Part of a small language model's weights.
Size: 12 layers, 2 heads of 32, MLP 192 SwiGLU.
Architecture: LayerNorm before each block, rotary positions, biases, untied embeddings.
Training: a variant of Muon for these matrices, 133M tokens.
Each number is 500 + 25 x the weight over its row's rms, rounded and kept within 0 to 999. Layers, rows and columns count from 0. Numbers have three digits each. The size before them is the row's rms in percent of the matrix's.

# layer 4 MLP down (transposed), 192x64, rms 0.242, rows 83-154, columns 0-63
092:519545535522495447471495480496517456535477493491448534507516476478555490496532494485490489485538522474512501498500526525468480508487502500501512494542530490528552484505503500478517463458485467
095:505533475474486494567547447489533449469517485539538485481507525507492496486500504472475494489540490541484506507501486491540510496532489467512461510477491516474520534482495530499497498470489532
117:467499498524485510477511528509519523429555467466492456504478490512479542472528492488487517536547499482480516497544484480483525499542482486520481493535505510509500514527542460491512488501470495
102:522501446477520515529500525452495528473485493451529532487547518489478503479511491524509549489511548502496481489456503478458480529501483519513444480502511476545526504516496511512476493469509512
104:528535523538473517481506493512537484476546539494504475446522516466511496501525460518459495524505490508503500471443493525500492511485535475546522536500521516462507460493500488477515494455494487
091:523507504523506503516472480490512496497475460499488492497504520471493529514508468487479517501486474527505511530457519446511514498462585484533504530511457470509483455475495474531510463509523543
087:530470500530497499472500520533479505471526470513483478493481523491555512479503465493524505458480475543518497504504483517537482454469550533497516522522467525492454536484484468492527495481476529
103:488498516485517492504482461502507498472450502445505510500509487524488487538478549490450511511510499453508472547527473522512518462510529500487503494499523476478510515542506463511569505478539493
102:506521512475554465491445461507463518519502539492497519486502494450521518456495507513533557537503507504493497495479516494510474512519493466455490494495506461520502494528551500500551476503512514
111:536488461496506470471481555507544560493510511477514448518520499499498519471498487489489493509493508465489491497486514451513452480518525487473501485480520454548515519491550527499493471511494529
094:503474541497491506590507516509471511479498479489496503518501530452475510516495465485481474481530533476503504524458517472497501529525545515488468505510495500506435472512526482499496490479479537
094:512494464527506475493523502505488555475488500479489512507546514516532459528499493499476513499538517458535456501527465455503518468513503459534506496514485507468503521448484487485525515520448526
091:515510495474513552555483493517546469498467529516465494513507475478504520512485486460510471566532536490508463491478515489451470479482520516503459506532493507524520472522503485504521489483469494
097:513491521502482456520471475488488488543501534508481481471436489501486491461537497528498469493501511514488534530502464517504559463534504497488517531461498483542496494495529543514464490471522501
105:444491497479502523532525500481489504437531484482485518495510550501498487480479530510509500477464485534502525541525541425506519502460492528519489505482486517476520513491489499479491483499555510
093:515513464526468475495485528486516469504463547470499481525480514487533474500485504513507492522484509517557505489494499500464507463473476525529510510470544530480511489506543486519466549510514434
102:501496497510476477512516494517501485496504483502573508512487507508505477485516501470499512488495512473498487528486538507498527454501413488468528473514499486503552518569522516477467482534526493
096:548497526512518502474515497471503511474514534507510534490513479528486474464498484503523510509480516469509500470486461512486532501457510506495528454499554518485493502518495542556492539457464450
120:511483491494508544517457480495478491491483482486498510518528467521440489533516480489542445510478470528503518524491521501501468489537483540498500509477478492451513487515533513545517459511508551
105:565488477458552536492500511510491482472514502491493507527540488482493477469508514527511529515521505513471495529561515518528468514459482481458491479457479499454508485470522494483515473499505479
114:454499466538524508479520499496469488496533511498501551511479506479543520525521504459506503469489500497526550522471503507485485474495520514494547523530502473498466466503505463524433514502457487
093:511514481498489473505535459435514534498479533516469507491462486496539499499497476482492529487536515502527449506480447526528516488459517495496472510483507496531529506502499522493531482565484525
092:509503531518482487510510500520489457483511494497503503537560504482473490501485527522553547519475493519532428453479457513495496514489508521455447487486525494502491485535477504480490513512484522
090:465480483441503452508534529500508523515502462511498554525507510493511471495510570479480508497522458493507533507521523535510463456528519490524518478509478501475481515526493480500529490477493469
095:525512464513530520510520488491454488542496518482478539472493468528490457513477494487517506499527516469516480529488531518504487478504514541534449499502550473517495448505501519472510547527478464
094:494508511509534487445487490512512538493498512516492518508518477516482488480499486540457479518469454533493489491531538538553550519465479508452469520448519492488514482488511502518515481499542492
097:501537451488497486496505510482499511531502504514467528475492496491416492515475523507460483478521529480507504547514489502469541528530519478510505483531515489500515504435499449512530483503517526
106:479465522493505513508500501491492480503512460501526500496492534497508464506531474501506491470519553482473526437502491502498491498455463551517525487517487499569506526505470529441507527517478524
088:495459474520498477478519513497469520525492465509526504498493491472487491467511475510501480565483515511514529485493468505530524480524527528455465484481568497488487499506496525547472516476551471
093:510544410530476497500539463469462503504463490520473526477468494477501494494510477517504550509503509523547521469504504457499497535519493491516524494486516527498507498522482455491476522501502498
103:509515498508519493477516481497506500514500464488531480499520517462506500534522507508488518454540431513492535488473484500485469490503469517587494512502469478463522511498542467528534517498506470
103:532534494492486503501481501503435451501488508496566447506472484493457494478536552499461481499538511509525476497505530512526506482481524492522488514495517524502527482448503465519522500500514501
104:462491462516537497541501489520450503488493504480532515493501530525544500480479545451506467465463480489506487494485482512566512529497525512493482477496494467519523535489483518482556512485510497
086:474539534531496575484512499491497503498535515455468483523501462507486493469517474497477485530492505489520451473519479514520483558503508529478485490515535514500482479506445499494466499524487469
107:434518504515493520498505466521510497485483498480495464537482455540512478478510563525495514456539522508501498513488507489528524469525493501474484507513486505512553511508470515450512491451491532
097:469503481503483489537561496499516461478552505542516514512445512483487507507490511507538549542488447487484495487458537519468465536498488511527523513501498480473498511480524485482497478513510520
098:485506478540520480456481504512481526488557503512493467469504474513468537477487530516493492436516484577502472475476511463495504513511499506535521503496497501511494509515498487559525495487521467
118:535495506515464515512498500497468499506514433491504519478470495519518505494503466483499479466526491516516460530521551492526572521551448506487478493504487517520527496484511506546473481511484473
102:500466490536564465535511496534485486456479505512510499511484492478526519529496497513530542522486494498485527510506460494534485478490476431513523491531515471465493547518495503476459534494489500
093:480542471472503502488523483502487490482545459467493517495507531480506493492475505462474507530535535529489457530501489531501546498560497513449472495509477508535493481481542539467499502482492492
103:517514473523481527489520523469536487494574506547517520486508468511523445445490516484539483469523488504491461492494508506515486494505520454508484482497538477482514541478481545482513504485496505
118:456509462538494498507507479491492497495519461521518484478512483515467497438541483517501467456488472473484501523505513509481499531538457535506535469513514522516509467471533516506536518534530534
101:534493488561468519486525500466544477477507513500455503503449501469508497503532552447470505506509523466455521502506524494511488487506492493484546500503530539467536496497515475503504499497459492
099:500507472515477480516532484502489509495519463487486537521464548523527476517527466495480495465463475511515480508523490526553502478493516457513508469481518526539489453502516495466544556504479489
116:524539492505489511518484506537477515494521493515525526513476487517538426517520491519487454493496454481506487450521528513491501506473481458504488524511492544438491487501547482517471512515490476
100:513559524472475493485525528509536512485484454442519492489489482523477509517486513475437490498450490496511525500529541493507497475570533493509480498501502493476495540495497520489462488503490501
093:504501518432497526467466570471524506522469470508495498499454527455503532513456497490496525494517521475506525473488521485523494492495474511559485464532516488489505514526529477506486488512500502
094:465507499511551505467484506501513516472466485505486473464480437529486496482516488485483495530506536466522512483517526537508490479473507511491556491542467538477502560488482527509491475522520487
101:527500494513502517496533496548481526459481473532481486544506495518483461514489531467513465486478528491500462502494546490542509506499493500455514495521481478456472508521503513489567477447489502
105:500524502509484454489468561498479493533444493508454467534521437530521505500475488490480471520517529518514500500504465495501504486523539506486488467498519537480493521525483542483542497491524510
091:506504499499496522546488486522510501506545512512464480534477496513487482542539544462507498482523507534538499477460516536523513469478520498488475436524503489466510476478547469481459513494501480
096:492510528438540546450499496521515478528491492527507473480504488496495483533539476470480501510531502480524500472493466505505500538520543460508488499516553496495501449508540498460471486492491480
105:498501508515528502478498486492498518527464487532499520500518448489495545493531522450510503555532512508530518529489499507513495488534504488459451480482526452501511551493454455521521481473490488
108:506478543483500469511507485530495521510503517530512495496526507513510466507509519504500494508486483521504464490488543496519502502501504511454496465506498541523445449433571495487512472521452472
102:500473538502478484483478450507547507501473536487487468531530477436496522479543481513518503476502486491509512484468564490488510519492505502543531498476551464485489507481520489502482511494491540
105:458464480499501540511507493530491464519519497483478505501492489466541458496517473554471517519470544519521501486515459495504510516518506492489540523533528472516518548506481516476467467447504492
096:447522501506522525518456531512472508446508505517537530468499461507510489495488488517476523507505507514508483482496468508490449507535477509528527455481528503519492451477504528468485535523535460
101:528506534477534536491505472496495457505481479546472487523531475517512526461500503493500483560498492514513493506517503479455477483515552484469522511506528473517429487472531500486518515474512482
096:476524477549474486516474529516457481479490475492501488485526542482502480518491483528522423513519506488470501537507549479527530497464481473467513481541499469494509510475550483510503510507486503
093:506503469515500505535500502479514500474521497518550507528488502516496510513501514489484535484529483511521522512482404492517462503466488476513528480512493471503477511481493454441545528536520519
107:498510566538525510500490534494502489538491515511468497515514450515521473521466477489469465534499462509495522509486508514535525460507501483518478504471534533439462489479517487544496482511496486
089:480501523489503533510490491513518481510500542481431476501492469487478460461553487512500487552537517509500511479503531502484489517490515469460498549502487498482555483544456489509514488525486509
110:497510514511473483474477524513499493486445562504503543493491498526521470467502542495527498478526508493490438554536542518499479517483478497462471520503466533490524494499504495496478472541499494
101:514473511511492519481501501505487489522498521492480527514503521404466490488528555521473467500554510539477482528517458499523498484479495515524501469526505509472481497499477501512529486456527521
099:471520523514521480468482527489533545474476516468495510479486534507468486480504508508520491504522517534501492479559503522434493477493506513523524506554484513457491493466514462514467460498472520
090:536474504452496507520474518492493484499490488472495532518504543545468523462532503500524505452557486529493471502494481506485537536491506502506486500492452466443540518494472512472496507533513503
086:510513477531469475502520518443497504496498481460464508520507517464490514478516501488504575513482531454488518525478510485455506462532539512535493536479462503509462473520529525497507502499510508
091:493502456484511491536477517432494470518518518511483536462433493544525446485493482483485500484522517538504480481501516502508520517499525504503527485509514440494482502505515468502542507509484533
100:479491473517474542539477457506473539513483494499493489522558512471500496524534483530496492519526549504512463467512463457479497511512532502523563502495503492503497483516456480483537482510481486
106:536480501467471495534479491493468515513488493470512494533467554521518493496510467483514527528509488541504488497479427506520505499483508501484460515486485497506447518525536537513498564488490520
083:517470497460496492490507491498516472477490528532481503498492479470500513453504500500550512484508489467528513494486540475485502517554501515527485499547486489496505505570550515478461456506553488
092:488473480472434495517508494484430503510528470483498476506511507512541496504508531503496473516485487473459508525503556457498510547485509481489511528460513527520463527501509490523508525517471534
# layer 4 MLP gate, 192x64, rms 0.45, rows 84-154, columns 0-63
104:473506501515513483505487559520489539542454480536495533535537492513484507478498553509472487471522483515446504511501506498472466486530465542465476473499499503489488523479494453513511469519503495
104:495451475503498446531501498456535457542474500499495509491497517483538474503516485496497509510518541536482453515493479472490540517509511533489480501463525548477496514523505464531532509532526516
107:500516508492520498532501532491492521486453501556470462475525509463499522513511491510516518516479528477528483480467465501494507540467494457537492484499523497457533466530464481500517456469457506
099:534533476504508523470449475507508496526512479460530493517480509473501485485556494479506516456518501451513462509483491501474502485484532518522544539511495469513505481516478478511560512462522529
086:532546497492501471506544479466523475479527516485531535465510502497468513452500451493489467485478520488484486491520501495452526538515458504483525504481450525498496520523477485492464530483523531
086:464519461507494504495502495545518485484486518471521470521496493526444498525502484509468507507497493471434471530521523461533482492497497507495509557564501483501483505493500507466495516474540542
099:469526486521488539498505479505511489483486531505493464546484496461496480469529478532495529481512507486487506519485481500491499526486504518476523473530576502556556492474530524518488496465452503
097:507485501503488514492477477525477468505522501472517514478492503530436501486548470502526504494472528499516506480521451505467488539528510512509520514563490515493479463495553552496471465463495501
096:513510514516492507512503520499451488497463552507510495521491471486507506472502544525536507468517513505465474532447459547481527524494476513487457473488550550491514501488512472490540509482498477
103:462508492487493527500554526552476535495467534469534517518488478513519500487511485501503481486560523463509511503550466515485475487518503446492478477459491488491541504461483483504509489511531493
096:493505515531497507504474445531490496470516555492501503491451506499549523493541496509520513491485479483469504533498494497529543486512527460533470509491491527469497507432504549477500465482495488
089:489524474501475522525515543514524550489502461534513465486507474472492470512474467527486511492535522465512478474509477475492530548486508502492490545479492528467525498534482473436496472516506488
099:460494493502529545506523544498519508474492478476523506516543493510510488570487485468491535502500520472509474476475530482506478559447501512483487501554499532453497514495474504481521486514499505
093:490524479501507494438537481541506508521432453494486530483513488517477484487521493537438501536488482492520458488507496472514491514452506529487495519501493512560504499508499530485520477513499517
097:482482500531536514551497495518503483511489496548512488538519492512496501463496476519463511514501470496504520525511521500527465505511546463466503445546490477497514496466522488463529494480544557
108:486497527498534533533511509509522516537503516438459524460498481508506497518472495519475515529511510516496484476511466486548468521466560472511523520526474521507480464471490487529547488476494508
099:489515512474475499504497503548502518475479505505519515538502487503504455542487514510494476474525480505498512544548530467524479522517515486547463526528498434488484510474491476486505483529494567
114:497498501489519475479500476476520486542493457459477552482476518472491507499487527489519496545493523480533524480514479502513467508490502500505487527527439512520534453498541553508546468496477491
112:453585497548506491485536450528480521503492491482517508470469503507478507499516489463478486500510493545483527461533438502518524521493484516498533502508513514499472516522497494485505504466507477
102:475497481509494513532519486511477455524491500515492572504533513532496497465520498469515520451489538479477538495457469472472469463488468458522517500506496532507507490458501514505457492495521519
091:519470497498485504534504497478522466497454503478454457489473505539551505502525474499508468467531490468509454555454505523469533524490466512506503517465496502496519502493479474521530515524490473
097:513506513470509481469532500498483505512457479521496515445473532521511432468482484559498452480478502521482500485509503490483524456493455514491494498475481524520517495474543469480540488511504484
096:507489493546495602479510525486521501487477495485500486524479469496471511526507524506538511506501538493483439501464497467492491522517449511475502516520529526474526516497477526489487510520519503
106:511485525542509487476475487500508480539534524437488490537518534460503471510514512497476512489516468537455506545524492496550512475507467479520510496496501506465498502446506520520476465462511507
109:466499509508449509490557467511521493503507469457489494516510526539511470503478510507476469477544498491486523513500531481489499507522513451510478483527469470516503497535528439478481499561485491
093:517521541494503487492510496513506482497444483475518543500488560493532501497522475462478516501490482500470495433489473473491476458459474488496462472527488496556488518524488509517477540506499504
094:486541528514479487513486483523492497518465457527482505521505479466485522460531531545472441524483526519462514489510491474460497474493498514498503513493492538513553485508547497497500513485502440
092:522477548489554510483501467515488519484502498508545507526488536517477518520460532541485513511460468541492518487480485513523492477505483558516505485512555531503521498474473524487489499486548490
104:472494483535515530513522474507524482530488485496502496457469498459451502534521463517486497525529544513530481506495500496471547476530507497499486491551539528551483467514474477478482517525482474
099:514501472510439524531510505472473497476530485523535549501497490482455499498469523482522521449531516501523544538511500527499442482490466500528490516511476473482510526484483499516500522464497463
106:527450504458499503479516441509475476540471531505501511461503512482524514490560487529521514508493551486514480492515484511537528493479472478538473494484481483495504506485483495511488486567531506
102:525505447467507482476476529492502535529464462471537527503509494487499489566460521473494503465476503515508467482547490473507494522519515524515513481520526517520510512494506548467548517483483491
099:546521526450470456487513529497479543510516512489516501520542505502519496467473478498515518521482503518549488510477490486494522509512554468496499485509485505458486478468521498486552430495501508
109:500476481495496482485504517476486499543453510518503549502539563456506514503507489499524473525486521501430485483445478465509531465474475512487505496447485525526501495508486483497493513527488489
081:483480516521530520507522551530502473525485520552464532491482483493491469496488460485533522506530464463480464460524462502491510505557525491502518528511462503491478497493517453493535482500515486
103:472511550492521501463521503540470508499517473488523477525538499485484563449537501514511490455535510543514510533472490471487485511511494512477477518484461477526511537502480469488508490538519492
100:461513484488513530511541461463521516532493512516500480484512512484510537484492535554464499496489497476487510493498480492528458491474536505502516514498486501458517483568500544482503458455501541
082:520501515481477504457499508474477546539484517461486511515509486513480514460462531501494460449540525519550475472466503519476513501512485506509500518507450512544513458486510550509485523500502497
099:511480463517518517512504513493511460511453464477505551499479474503477535502488510529473511494530482471508547469522496523521500523556481541511494534496482471482475515558499465467489466492492481
091:457527515531512497471513496512480515544518485522455515456503483509469526510536496465571540487530524492479512528509494464491483493509518506488503492466472561499499516550480485493507476488506523
104:484493473513475517490564473509498453499540517484482547475498555521488520481509464527488503547481480470466551517520460485522501532489495522506498548529469501506502498499509495492526484487496468
101:511485508511474507514468509521532524500504505487469462534492532516452510503462488561498518518546504510440529517432472504529521530503506517511486480492486516461501503468521482500520485517470475
101:532495546483494525543508513532477529472465502448534486499514459509481474484504488491524484524499484477508513476494469504469484568484500493501515516540528524482499507492499513498496441507502565
101:499528502547523523491493487507529463520518472495521544516480528459464452488507514504518518478497484483491564453504473533496489510466526502542532482469481489500520507472513503451524492492532514
101:465491545467500481503486502535481540516476500518486539498543501536476466525487528506453539496533481499484486520483500488552496493503478462503454473485491505489476510478517502532496443510530535
094:510486514473504448500507485532508485484542546523509529501488509530486478486500485494535452441528487467481491479491487462455487485462531523482490490517499476554491465505476533483480492525519526
098:487524527540507525516495499454498494491484524495447507528534520456490504518477519494450507498488532478480490514466504537531488493519502435489484506498500478520525514524464500501462527530561516
102:516448497488530487512491504499556516524525496503486499479518502484477553474520511469506511538536476544485507515486478479469443480516468505519462490499520515573481520516509512498489529492522473
095:554481480482513486529502483483479546524501460530486493469479506488507443459497475510489524472488488520508486533502537517468474485460462531512518481499529539482506503486505534481505464482469455
104:508524491500482476494494507545456552481478460473554519497474518522488480506544474550529506549542468501492500503466511503462523517477525493515490517501470515474512512506462508469529474481496502
112:524530486513434511517503498492498506463495506478461512520482513473492530496515493539519480471481488527448492543520509500509477470481484531463535512445484482526493531515522504558513513476519525
100:501486465514455535555511481487491465472485486487490492484513509503523521531518536486497493484531478535500506525509459477511475498511464479578489481489505456471528542496469493543516503524500498
109:497520500532511488540525458499512485484494528492488503535478519492508515491534497501501444482480487529467520524462471496509479527489473487521479554565508479476546542505508518494467519531480535
108:525503510523505497464490531508512479509459535534525536538485524493522515468479521541491473493497461494448518499479482498518495414481512498519493495478505481508536510503468513451528490506534484
099:482506484485498520539504475531528520477485539499526545522458510479513512502519478499438517549513503529456491549517488517500501485487510493467523516499501463457536519525498494474480459480483537
093:533510494544498507512521511528515473548477494486533528500569495533510504476455500499492489526490522485518493505498452501471474528487475508498468488532513518530508497527450517511560481461486518
092:518515486522504512528463490501526477503503482505477496468491491512501496556533464518462513463481517481490516507501502518535473505483523491552447567487450468496503484505474467485527497529542481
099:518500477520499512496486466481520478507491478494492496513516492477568495519499491469481502502501483487524447507517495560495480494473499515514458533498530513488533513493474504455473462458580505
090:478461501507519483518505526532535458537504504514498484515481490512529484479493471463439532498505528529486545531506512527527514514468532458551489444492501502531489508463525524486515487497507505
112:496448458539458480515486477497521457498471531502453516480502497496500474497515439530510496497500542516500519518483500552492529486506481548504513498505506533480462492506542499513499481505483446
087:496483467502529494504504491493552531535533500452515504521555484499454510503537501533449457492503532504540515516513483501478500538498482532510512508486462505552453497502533502500481497480513516
098:518527514501495479514492530504525486486502527522525506475499503498527489493444532485458487485503464522485526494450477516484489529516541477531465555511493461532479458510489513486505463556525525
100:530484502532503482462514478493510533510496486452466481489515532479491515504527467487520513475520519523502502501518559483473486456509525549447513449518508485521504473517472512501485439524491516
102:500517504510488469487527554505472503471500507499504521502483495494532533468557537534491465512538501482484480556504470511473473529504469521493485495489463512493526480455545446508523489513499474
102:518463510494510496511527506477476504506431497475506514546518512517496493523485522515487534495494517464500468459503528464487509522472474500515508541481455486542526514509518466497510516572515461
095:519481482493507460483511513506492482501509474532490543497498462511536489515552480496489501467490487571521490490520513530497521544527503466458521486527520505521521427512527481486473470489489498
097:509484542554480519500486511521470543499483497507516509536496504483493548476491534525488504501483483475491489531496468479523453493505502530481499503477544561466511512477460562521489498484532502
106:510495506535507541522522460503520510496454482476495544517492490464445490534522447520487528504491514509506462501526514459467486476491520459468522546491504495499497494496471503541503497527475456
095:507515494486450563491535470463521425525480498493509518495504513497493489508511492483495494503535533497499542482517503512496495526495480517491452555477534546481478502533529488500475515472529502
088:510514498534512535483521504476528525506476477506508503517483457502514478497494460510449506525475513521497523505496465565501550488503484504472454531527507488483533459549470518481510475483516461
091:467535564507494506471458496503514460510498477482517519486460501496509455497507480511502509498460524500497538455506485483475513481547573476517501505551545521513481486506513496482501479513515509
# layer 4 MLP up, 192x64, rms 0.463, rows 84-154, columns 0-63
093:498535488500510482454487506455512517481465486523447515496481489473501503543526506545470495506491531506559444508510469514499514505502486484503482530462519501507454530488523520486471466514528465
121:463484542456437501525550493527468484479533469470511467517483541527439531488510496478512471528532518524502478505507482475527486519478473500548496516500491497488502501498485488528500508484489478
105:483515521565497524499537505522549458503523472499485501506522479466487436485504510481464480508528515529516489464495517481501468483510523517459559484472490480517464477485507513469496478516511486
105:499507494493543500459521473513520486493494484468494510522549518519462555492521480522550473521537486473430481491508491515514482541474504506497493507508463507513466558489488467527502510504510484
090:508493536525526552492465513472510497506448467458492462527501477505508473524465509508524520522511467545491473475480527501487498465483532527498512446536544495520492478515506526508518524529482495
089:450512510497509489506501501511534553519505528529499492515504493472484479494467501512481542533504480510476505474528528557471558545513459481506512497532476488482466475519440496516504503506503466
108:520464505458479504519496487499454538489491532564483487508484541478492508485506487536559489522513501506497478476467537481482529499496515480498513483480494485470485436512529484476537504497470465
107:470483473486493516493507506473465500501471510464473489480544516495495491510506513557528502478472518516519500501472477496547531506535490494469543524484452447505522479528534511462544480488474527
119:543493459506509491511476515547474480498474482529544469524533498526483504458537508518508499498571499477494532480455489463517488524524509542474497476475485504503504519472475534479517483522515515
102:509547487520509464469429525505537510479483542535525496518539481483487523511528549487490519513468436503476511518507511540516510525520522526486504513489515506509499507488518481530491469486462517
097:505543518498508491505479468466477497534546487542543474487505504488484518492504484496483475469496513552452561471479525484525458510489512470480523514515517507495481526487462526475486504456529482
096:516486527510530515490451484514525476501507504499537553531503521492572519504525512462485492546463475519474519503514479503480472477478483482530456458528515513501475498455493473525497492481481505
097:489462457514507494500568489510475509488478477522483493510538552495513502483433478506488495517517472498511502474475545487511505495500481496477500479544550508507522487484470478561502535495482490
111:504459490530509503502520486524477509465541507483475481524483514524482498464457473499521514458471503535526529534524525452526504475500538484486473526528514557471467479503477526469521497481481497
089:469489486451504526483513502523492526485522435538511527516517535531513529522497466487523478487484505492491548531501524500510493509516548462474507476513488502484524527463494491464514457481528549
096:457488509519529530492490501461514542491502500488502509481481469520527574516497521504500517498512489537513484481459494494536445506496510526499515486546497516482534545460515555518524511507476477
097:531511502514475502549504504508514475457487510527511471509516498467491414536503488496504490475473519524524470500560506478497496515498526514508497480558527452507498494507494460513488523508502544
119:497521500465472548530500484512485510457498481490522484517521493495485471527507524492517529472471486498474518490481433494439544476516489536516479490534488489486526547463490542517480526507524501
107:506551499513478501468512476489519536491491524483472466500471532489506530530488499499532499500518505440518545458486557490499473515460508496473555490535490507511471468539496480504495516488535488
116:472503470523493469542514471473534446504512542492494553478508536470522472533491506466490480472483499509521524474496508510474477462512509469512499541500521494527478445523521503518497539505515469
089:460502510510496505504460540520466501513527466467503510520520492478491479484481493505491491479472467513496563464549545494494523528566494531509536490556499488500527493485500509479479522480489470
099:503487493456519504493508501473510516517511501470512465473472522533558518477503464474461506446538486495452520496508539543475490504480511516502521527483492504492478545478479463477496480515548473
097:517481458483506543512534454521509519524499516534536470475456469492528505475464470471494508516523543513517494510530501500503516484458504480507483515475538537478506529514495497494495505525461435
096:508444503505492465512473521520494490472509505505526475540472506491494538432506476495486501533528517519507518541520489475531532498493536466519503522461481473491515544496512531510533455459510511
104:498494563534518523491528478520520524481461477509509466479478532486506483536532494487510493472515490479478485492520497494518504454468516536511457426518525483507493500509505526482477469556495505
104:483502479492516496474485466462518521500543530546500513522485509506513533490483518541480549486500550499527510543488511522499561488550489466472536482496530490511492480523524490486516523457489522
105:536505479474536529488501498487487510521484422496531490508493454486514528469498505529510520470529546530484509462515502511467485468519517478518528457524551534512509524507516522501481522527494486
097:498518502498486545518474472458512489491536510496466489526531478495489495566478546492470522459530477479497476502496551485488460505482496467503567486510478456512506506482499476491498496504493538
084:546481486479530487496520484495461475484493519516474515503525527524544502461467537510506539495474473484459533513521539516524450496519476511510506486486496456491489508461508494492546467548501472
102:464524546493538499497527511481489510503527524451530476554474507482480483502529455538494475458484490512488511492501487522475453477483521541527488497506499490503518484496548522553495504457486490
100:502481500498504492529477470517533495499497473464483470468502486498493461502475447527514480495529516430524504484473511503510495477490494508546511463523483447474558499510529504516533489538497463
102:499522482524500465433488504495480481493524500492563538490494513484496496556509487544471523456511503519532563484495519499465500532507447481504495509480486498482500529504511490485511534491481471
093:482515490472490467501499517501524499532515536518514496500507468510518528503523468494536481515543522476486492534512501489531519522532535475497458509509476496469459483477514453487506418495451526
110:462517502537432534532511480520489508474493483510504502519448501544529492483445521492507522531482515466506523465471472499500513514501501528514498538488491466514507526520502490450517488530527463
093:521532490544538456460480548457473511514490500534532488498509484500476468482528554508488493494512518459497529511491509483473449505517497494545481516446455513512524503492486521483490505495507520
097:471545487544515480535495513464489480523492529534492522479470483562459475503467513515486504485479433510491485556496508518506461488522504477519505497482523479518518488488455497489526488494506530
109:474524529522477491517523505511452511462487504469512475485452502523512478423495505536498470491512486551503474502536464490519515499528483480510532444515493504549500515484526510532506493515512506
092:481490552461480510466500483502549483538487474447469485511496516522500531512501497503445467496498508540515495465474526475536505515484506470497515478533503474501532487476481550532481512542501497
086:530502526499513494473490487457488544494548485469519496493446485517502498482535552491476523475503503487477482537525505499454508501538537465529482509517462522475485449500508534485498509518499542
109:487488514515506494488511544466446473522566548516482503497507498502533472474491476457513476443502498496543464517498515516513457500512505517518492484516510544477482504486476482526515469479521536
119:506513507562482508495509499499491451519535514489507477488508439511499489464522461501506445472499494478491522515507495494447518504505519527522538482495483512483495471447504491491525535541542532
102:519500500484501494528514500482487498522475501519480453485490520503519494505491480466547487483543551474463483511441468537463533568520519476482468492471483501483480475529478520514470511507511493
088:483481530500503511499537526494489482478478546533465468438473549477494533438488498514515462471512523523485470537472495484497549489503474521479496470506511494471509479525499510513486539500487504
115:487488461466440501495496501499495479537523465501538522484486503495526478535439504468510503476477495506541471478511500502491490550471496478533502579502490476495531484494467482525498514494512513
102:506520468465537512528535493460473482508479495476480515492503521476495525475482523507497480506548490532526466477503494530481549505567544453480455472508479498490499505504507487490468491536504528
094:513513511545466490476527498537508499496485519480455476489500511515486493483463445503475486521518476472543483509517492499532515458510481512509513534542448484521464486522510480562536483490474504
101:500505504506486514528524516475465492513520474495495516537492557463498476486521508470440505492516528503538519528509526497464457473531527464486548499529492478534518509447510453493492482505513512
099:488459483489510495490472576492485527574478485498507486485494483523454474539512522471505528507530486512540525494513483497498508490522513500499506495512519494508477507576518534475541496510511496
097:489489533512528515516476483482509494494455526504500466499493475503498499498527511469483482519459502476474498469478470456468557536522474462532514500464480481474495502455506513520530499559546502
099:511511505502497498481485499528479518471506438481532547484471518505510483499503470556506534492529489528502455507497508497516505502476509519514506462472481505489487456438458460539514469532487529
088:469463520470471516496483509512488497500465507525527480502456515504521430556508512506510493488469463456496494493525520511547513492506499500447494481481525507480527493523530544504500512514527549
100:456471462506474502511513476524539498502441509482525510476485488517526508518516510512512551506480525534526488481453448517496518477527486506511473465508526469469484553480489490549498478509507502
117:502463515462485501539513517480492505490484493495483481522498461465484458555538484519488482472498546486520521512539484491547495507552506493504560478467503455479505501510479530516512496540503485
102:484484459460466471556504527485522511538521478475436503516492484495504509478502507475508490520477488507506513477501464486540527541505457505508499488497495514456448457529501487514532477533484503
111:489507493489501517526462486492493459508552510454504522447513502488504474498528521505531466488464503506495515511485494551478518509520484570486500523522549541493504500509518518513493444473478526
093:448489510500485526478468509510468510478532501468504475459470503497478530453526497498488481504479510541467511479486529492499497485559531499505523544481493517547511505442533471500480487540492492
103:518501498502572543494485486481535465509488504519471506499525478484486522503571474488502471493485516490496506488520490530488521471504539499493463489511514549520507488483453449473487499469544513
101:514515527494572498467548490496514521444507477472542477535495510517496518529529495487511496490489462504515509483468507454449480499501493518513477507512486485527520488472480511431504492520525511
089:507532512464489480512481457508546482484509467508485473480492503510455500505486476465529524530512515475539532479511488477526508497496501499566501511519517530479494477452544480486543486539541492
114:492480447545482499496486455490535457500501523519501503426481509505522445531520490531463526484480511491491488523500511533509543507516482544503518491487476516489493515539480480467492471474493498
081:504515500501513472548503465525492458488480509510442475501494486470505495464489501498477517464500536516481517459460565462519491460493538482481517446529503499502508535496486489491521533522495492
115:537438457470485486544488517492487516542489491531491505557505474513482484490526474502535512471537555497517497533500546510497470515499473500479516483478479500497511537495526473503479484521465487
102:506477470478480466496492513473543512539501528483464514500477439521511490520496521424527483477467509505499489514507511541478486516510476539506495507454501508511544512465522475484505510450502485
098:486506531513502543468458526479457543494500506494485499494518527518504448541507470477467495499521477504509566474496523475475471499453523521489481472519505495522459494486521520510502544466515512
091:464568520475501538494500521520503510481520522502524480504482483489514498536533505478502500544441454501494512493487477502502482523524507502518489463512544548439462492497508507519534483511507532
086:502488505477535512509544549477487496462513456517472526457516499511486532509531497494468483492459490487476502501528492491547490493496547443497506508504516513495521479485447485505515450477538534
101:526515552535504497456521446560460533527487486472474478529531547501502547485523504513496498480515507528499482492475469487507488473481508475484505528472483517493503507495443522511515516528508482
101:449543489513473442474483525495475450531514497501536479484477534488514512481506492498520479508491495541511547531520466538509517534518483541494491483478512482524494471454525519485512506463505505
101:514485514489504520484523446461536498541476489495494519488502519498500480485509490496519453507535511508483481475498513522534509492448523514497444524507482482494469542516542519480510552457554491
081:471503475491533518500486498526483538471497463479527491497540494496540534515503531483500564498512453509482446531541501495526476521503508497531524461476463489517509531464501502493473470490469483
096:542496524511479486454493500506511517486525512489493488511466520542537510435490472512531468491458449475483522490521495520476480544491520498562508498508494489485483514465531510482514514539478528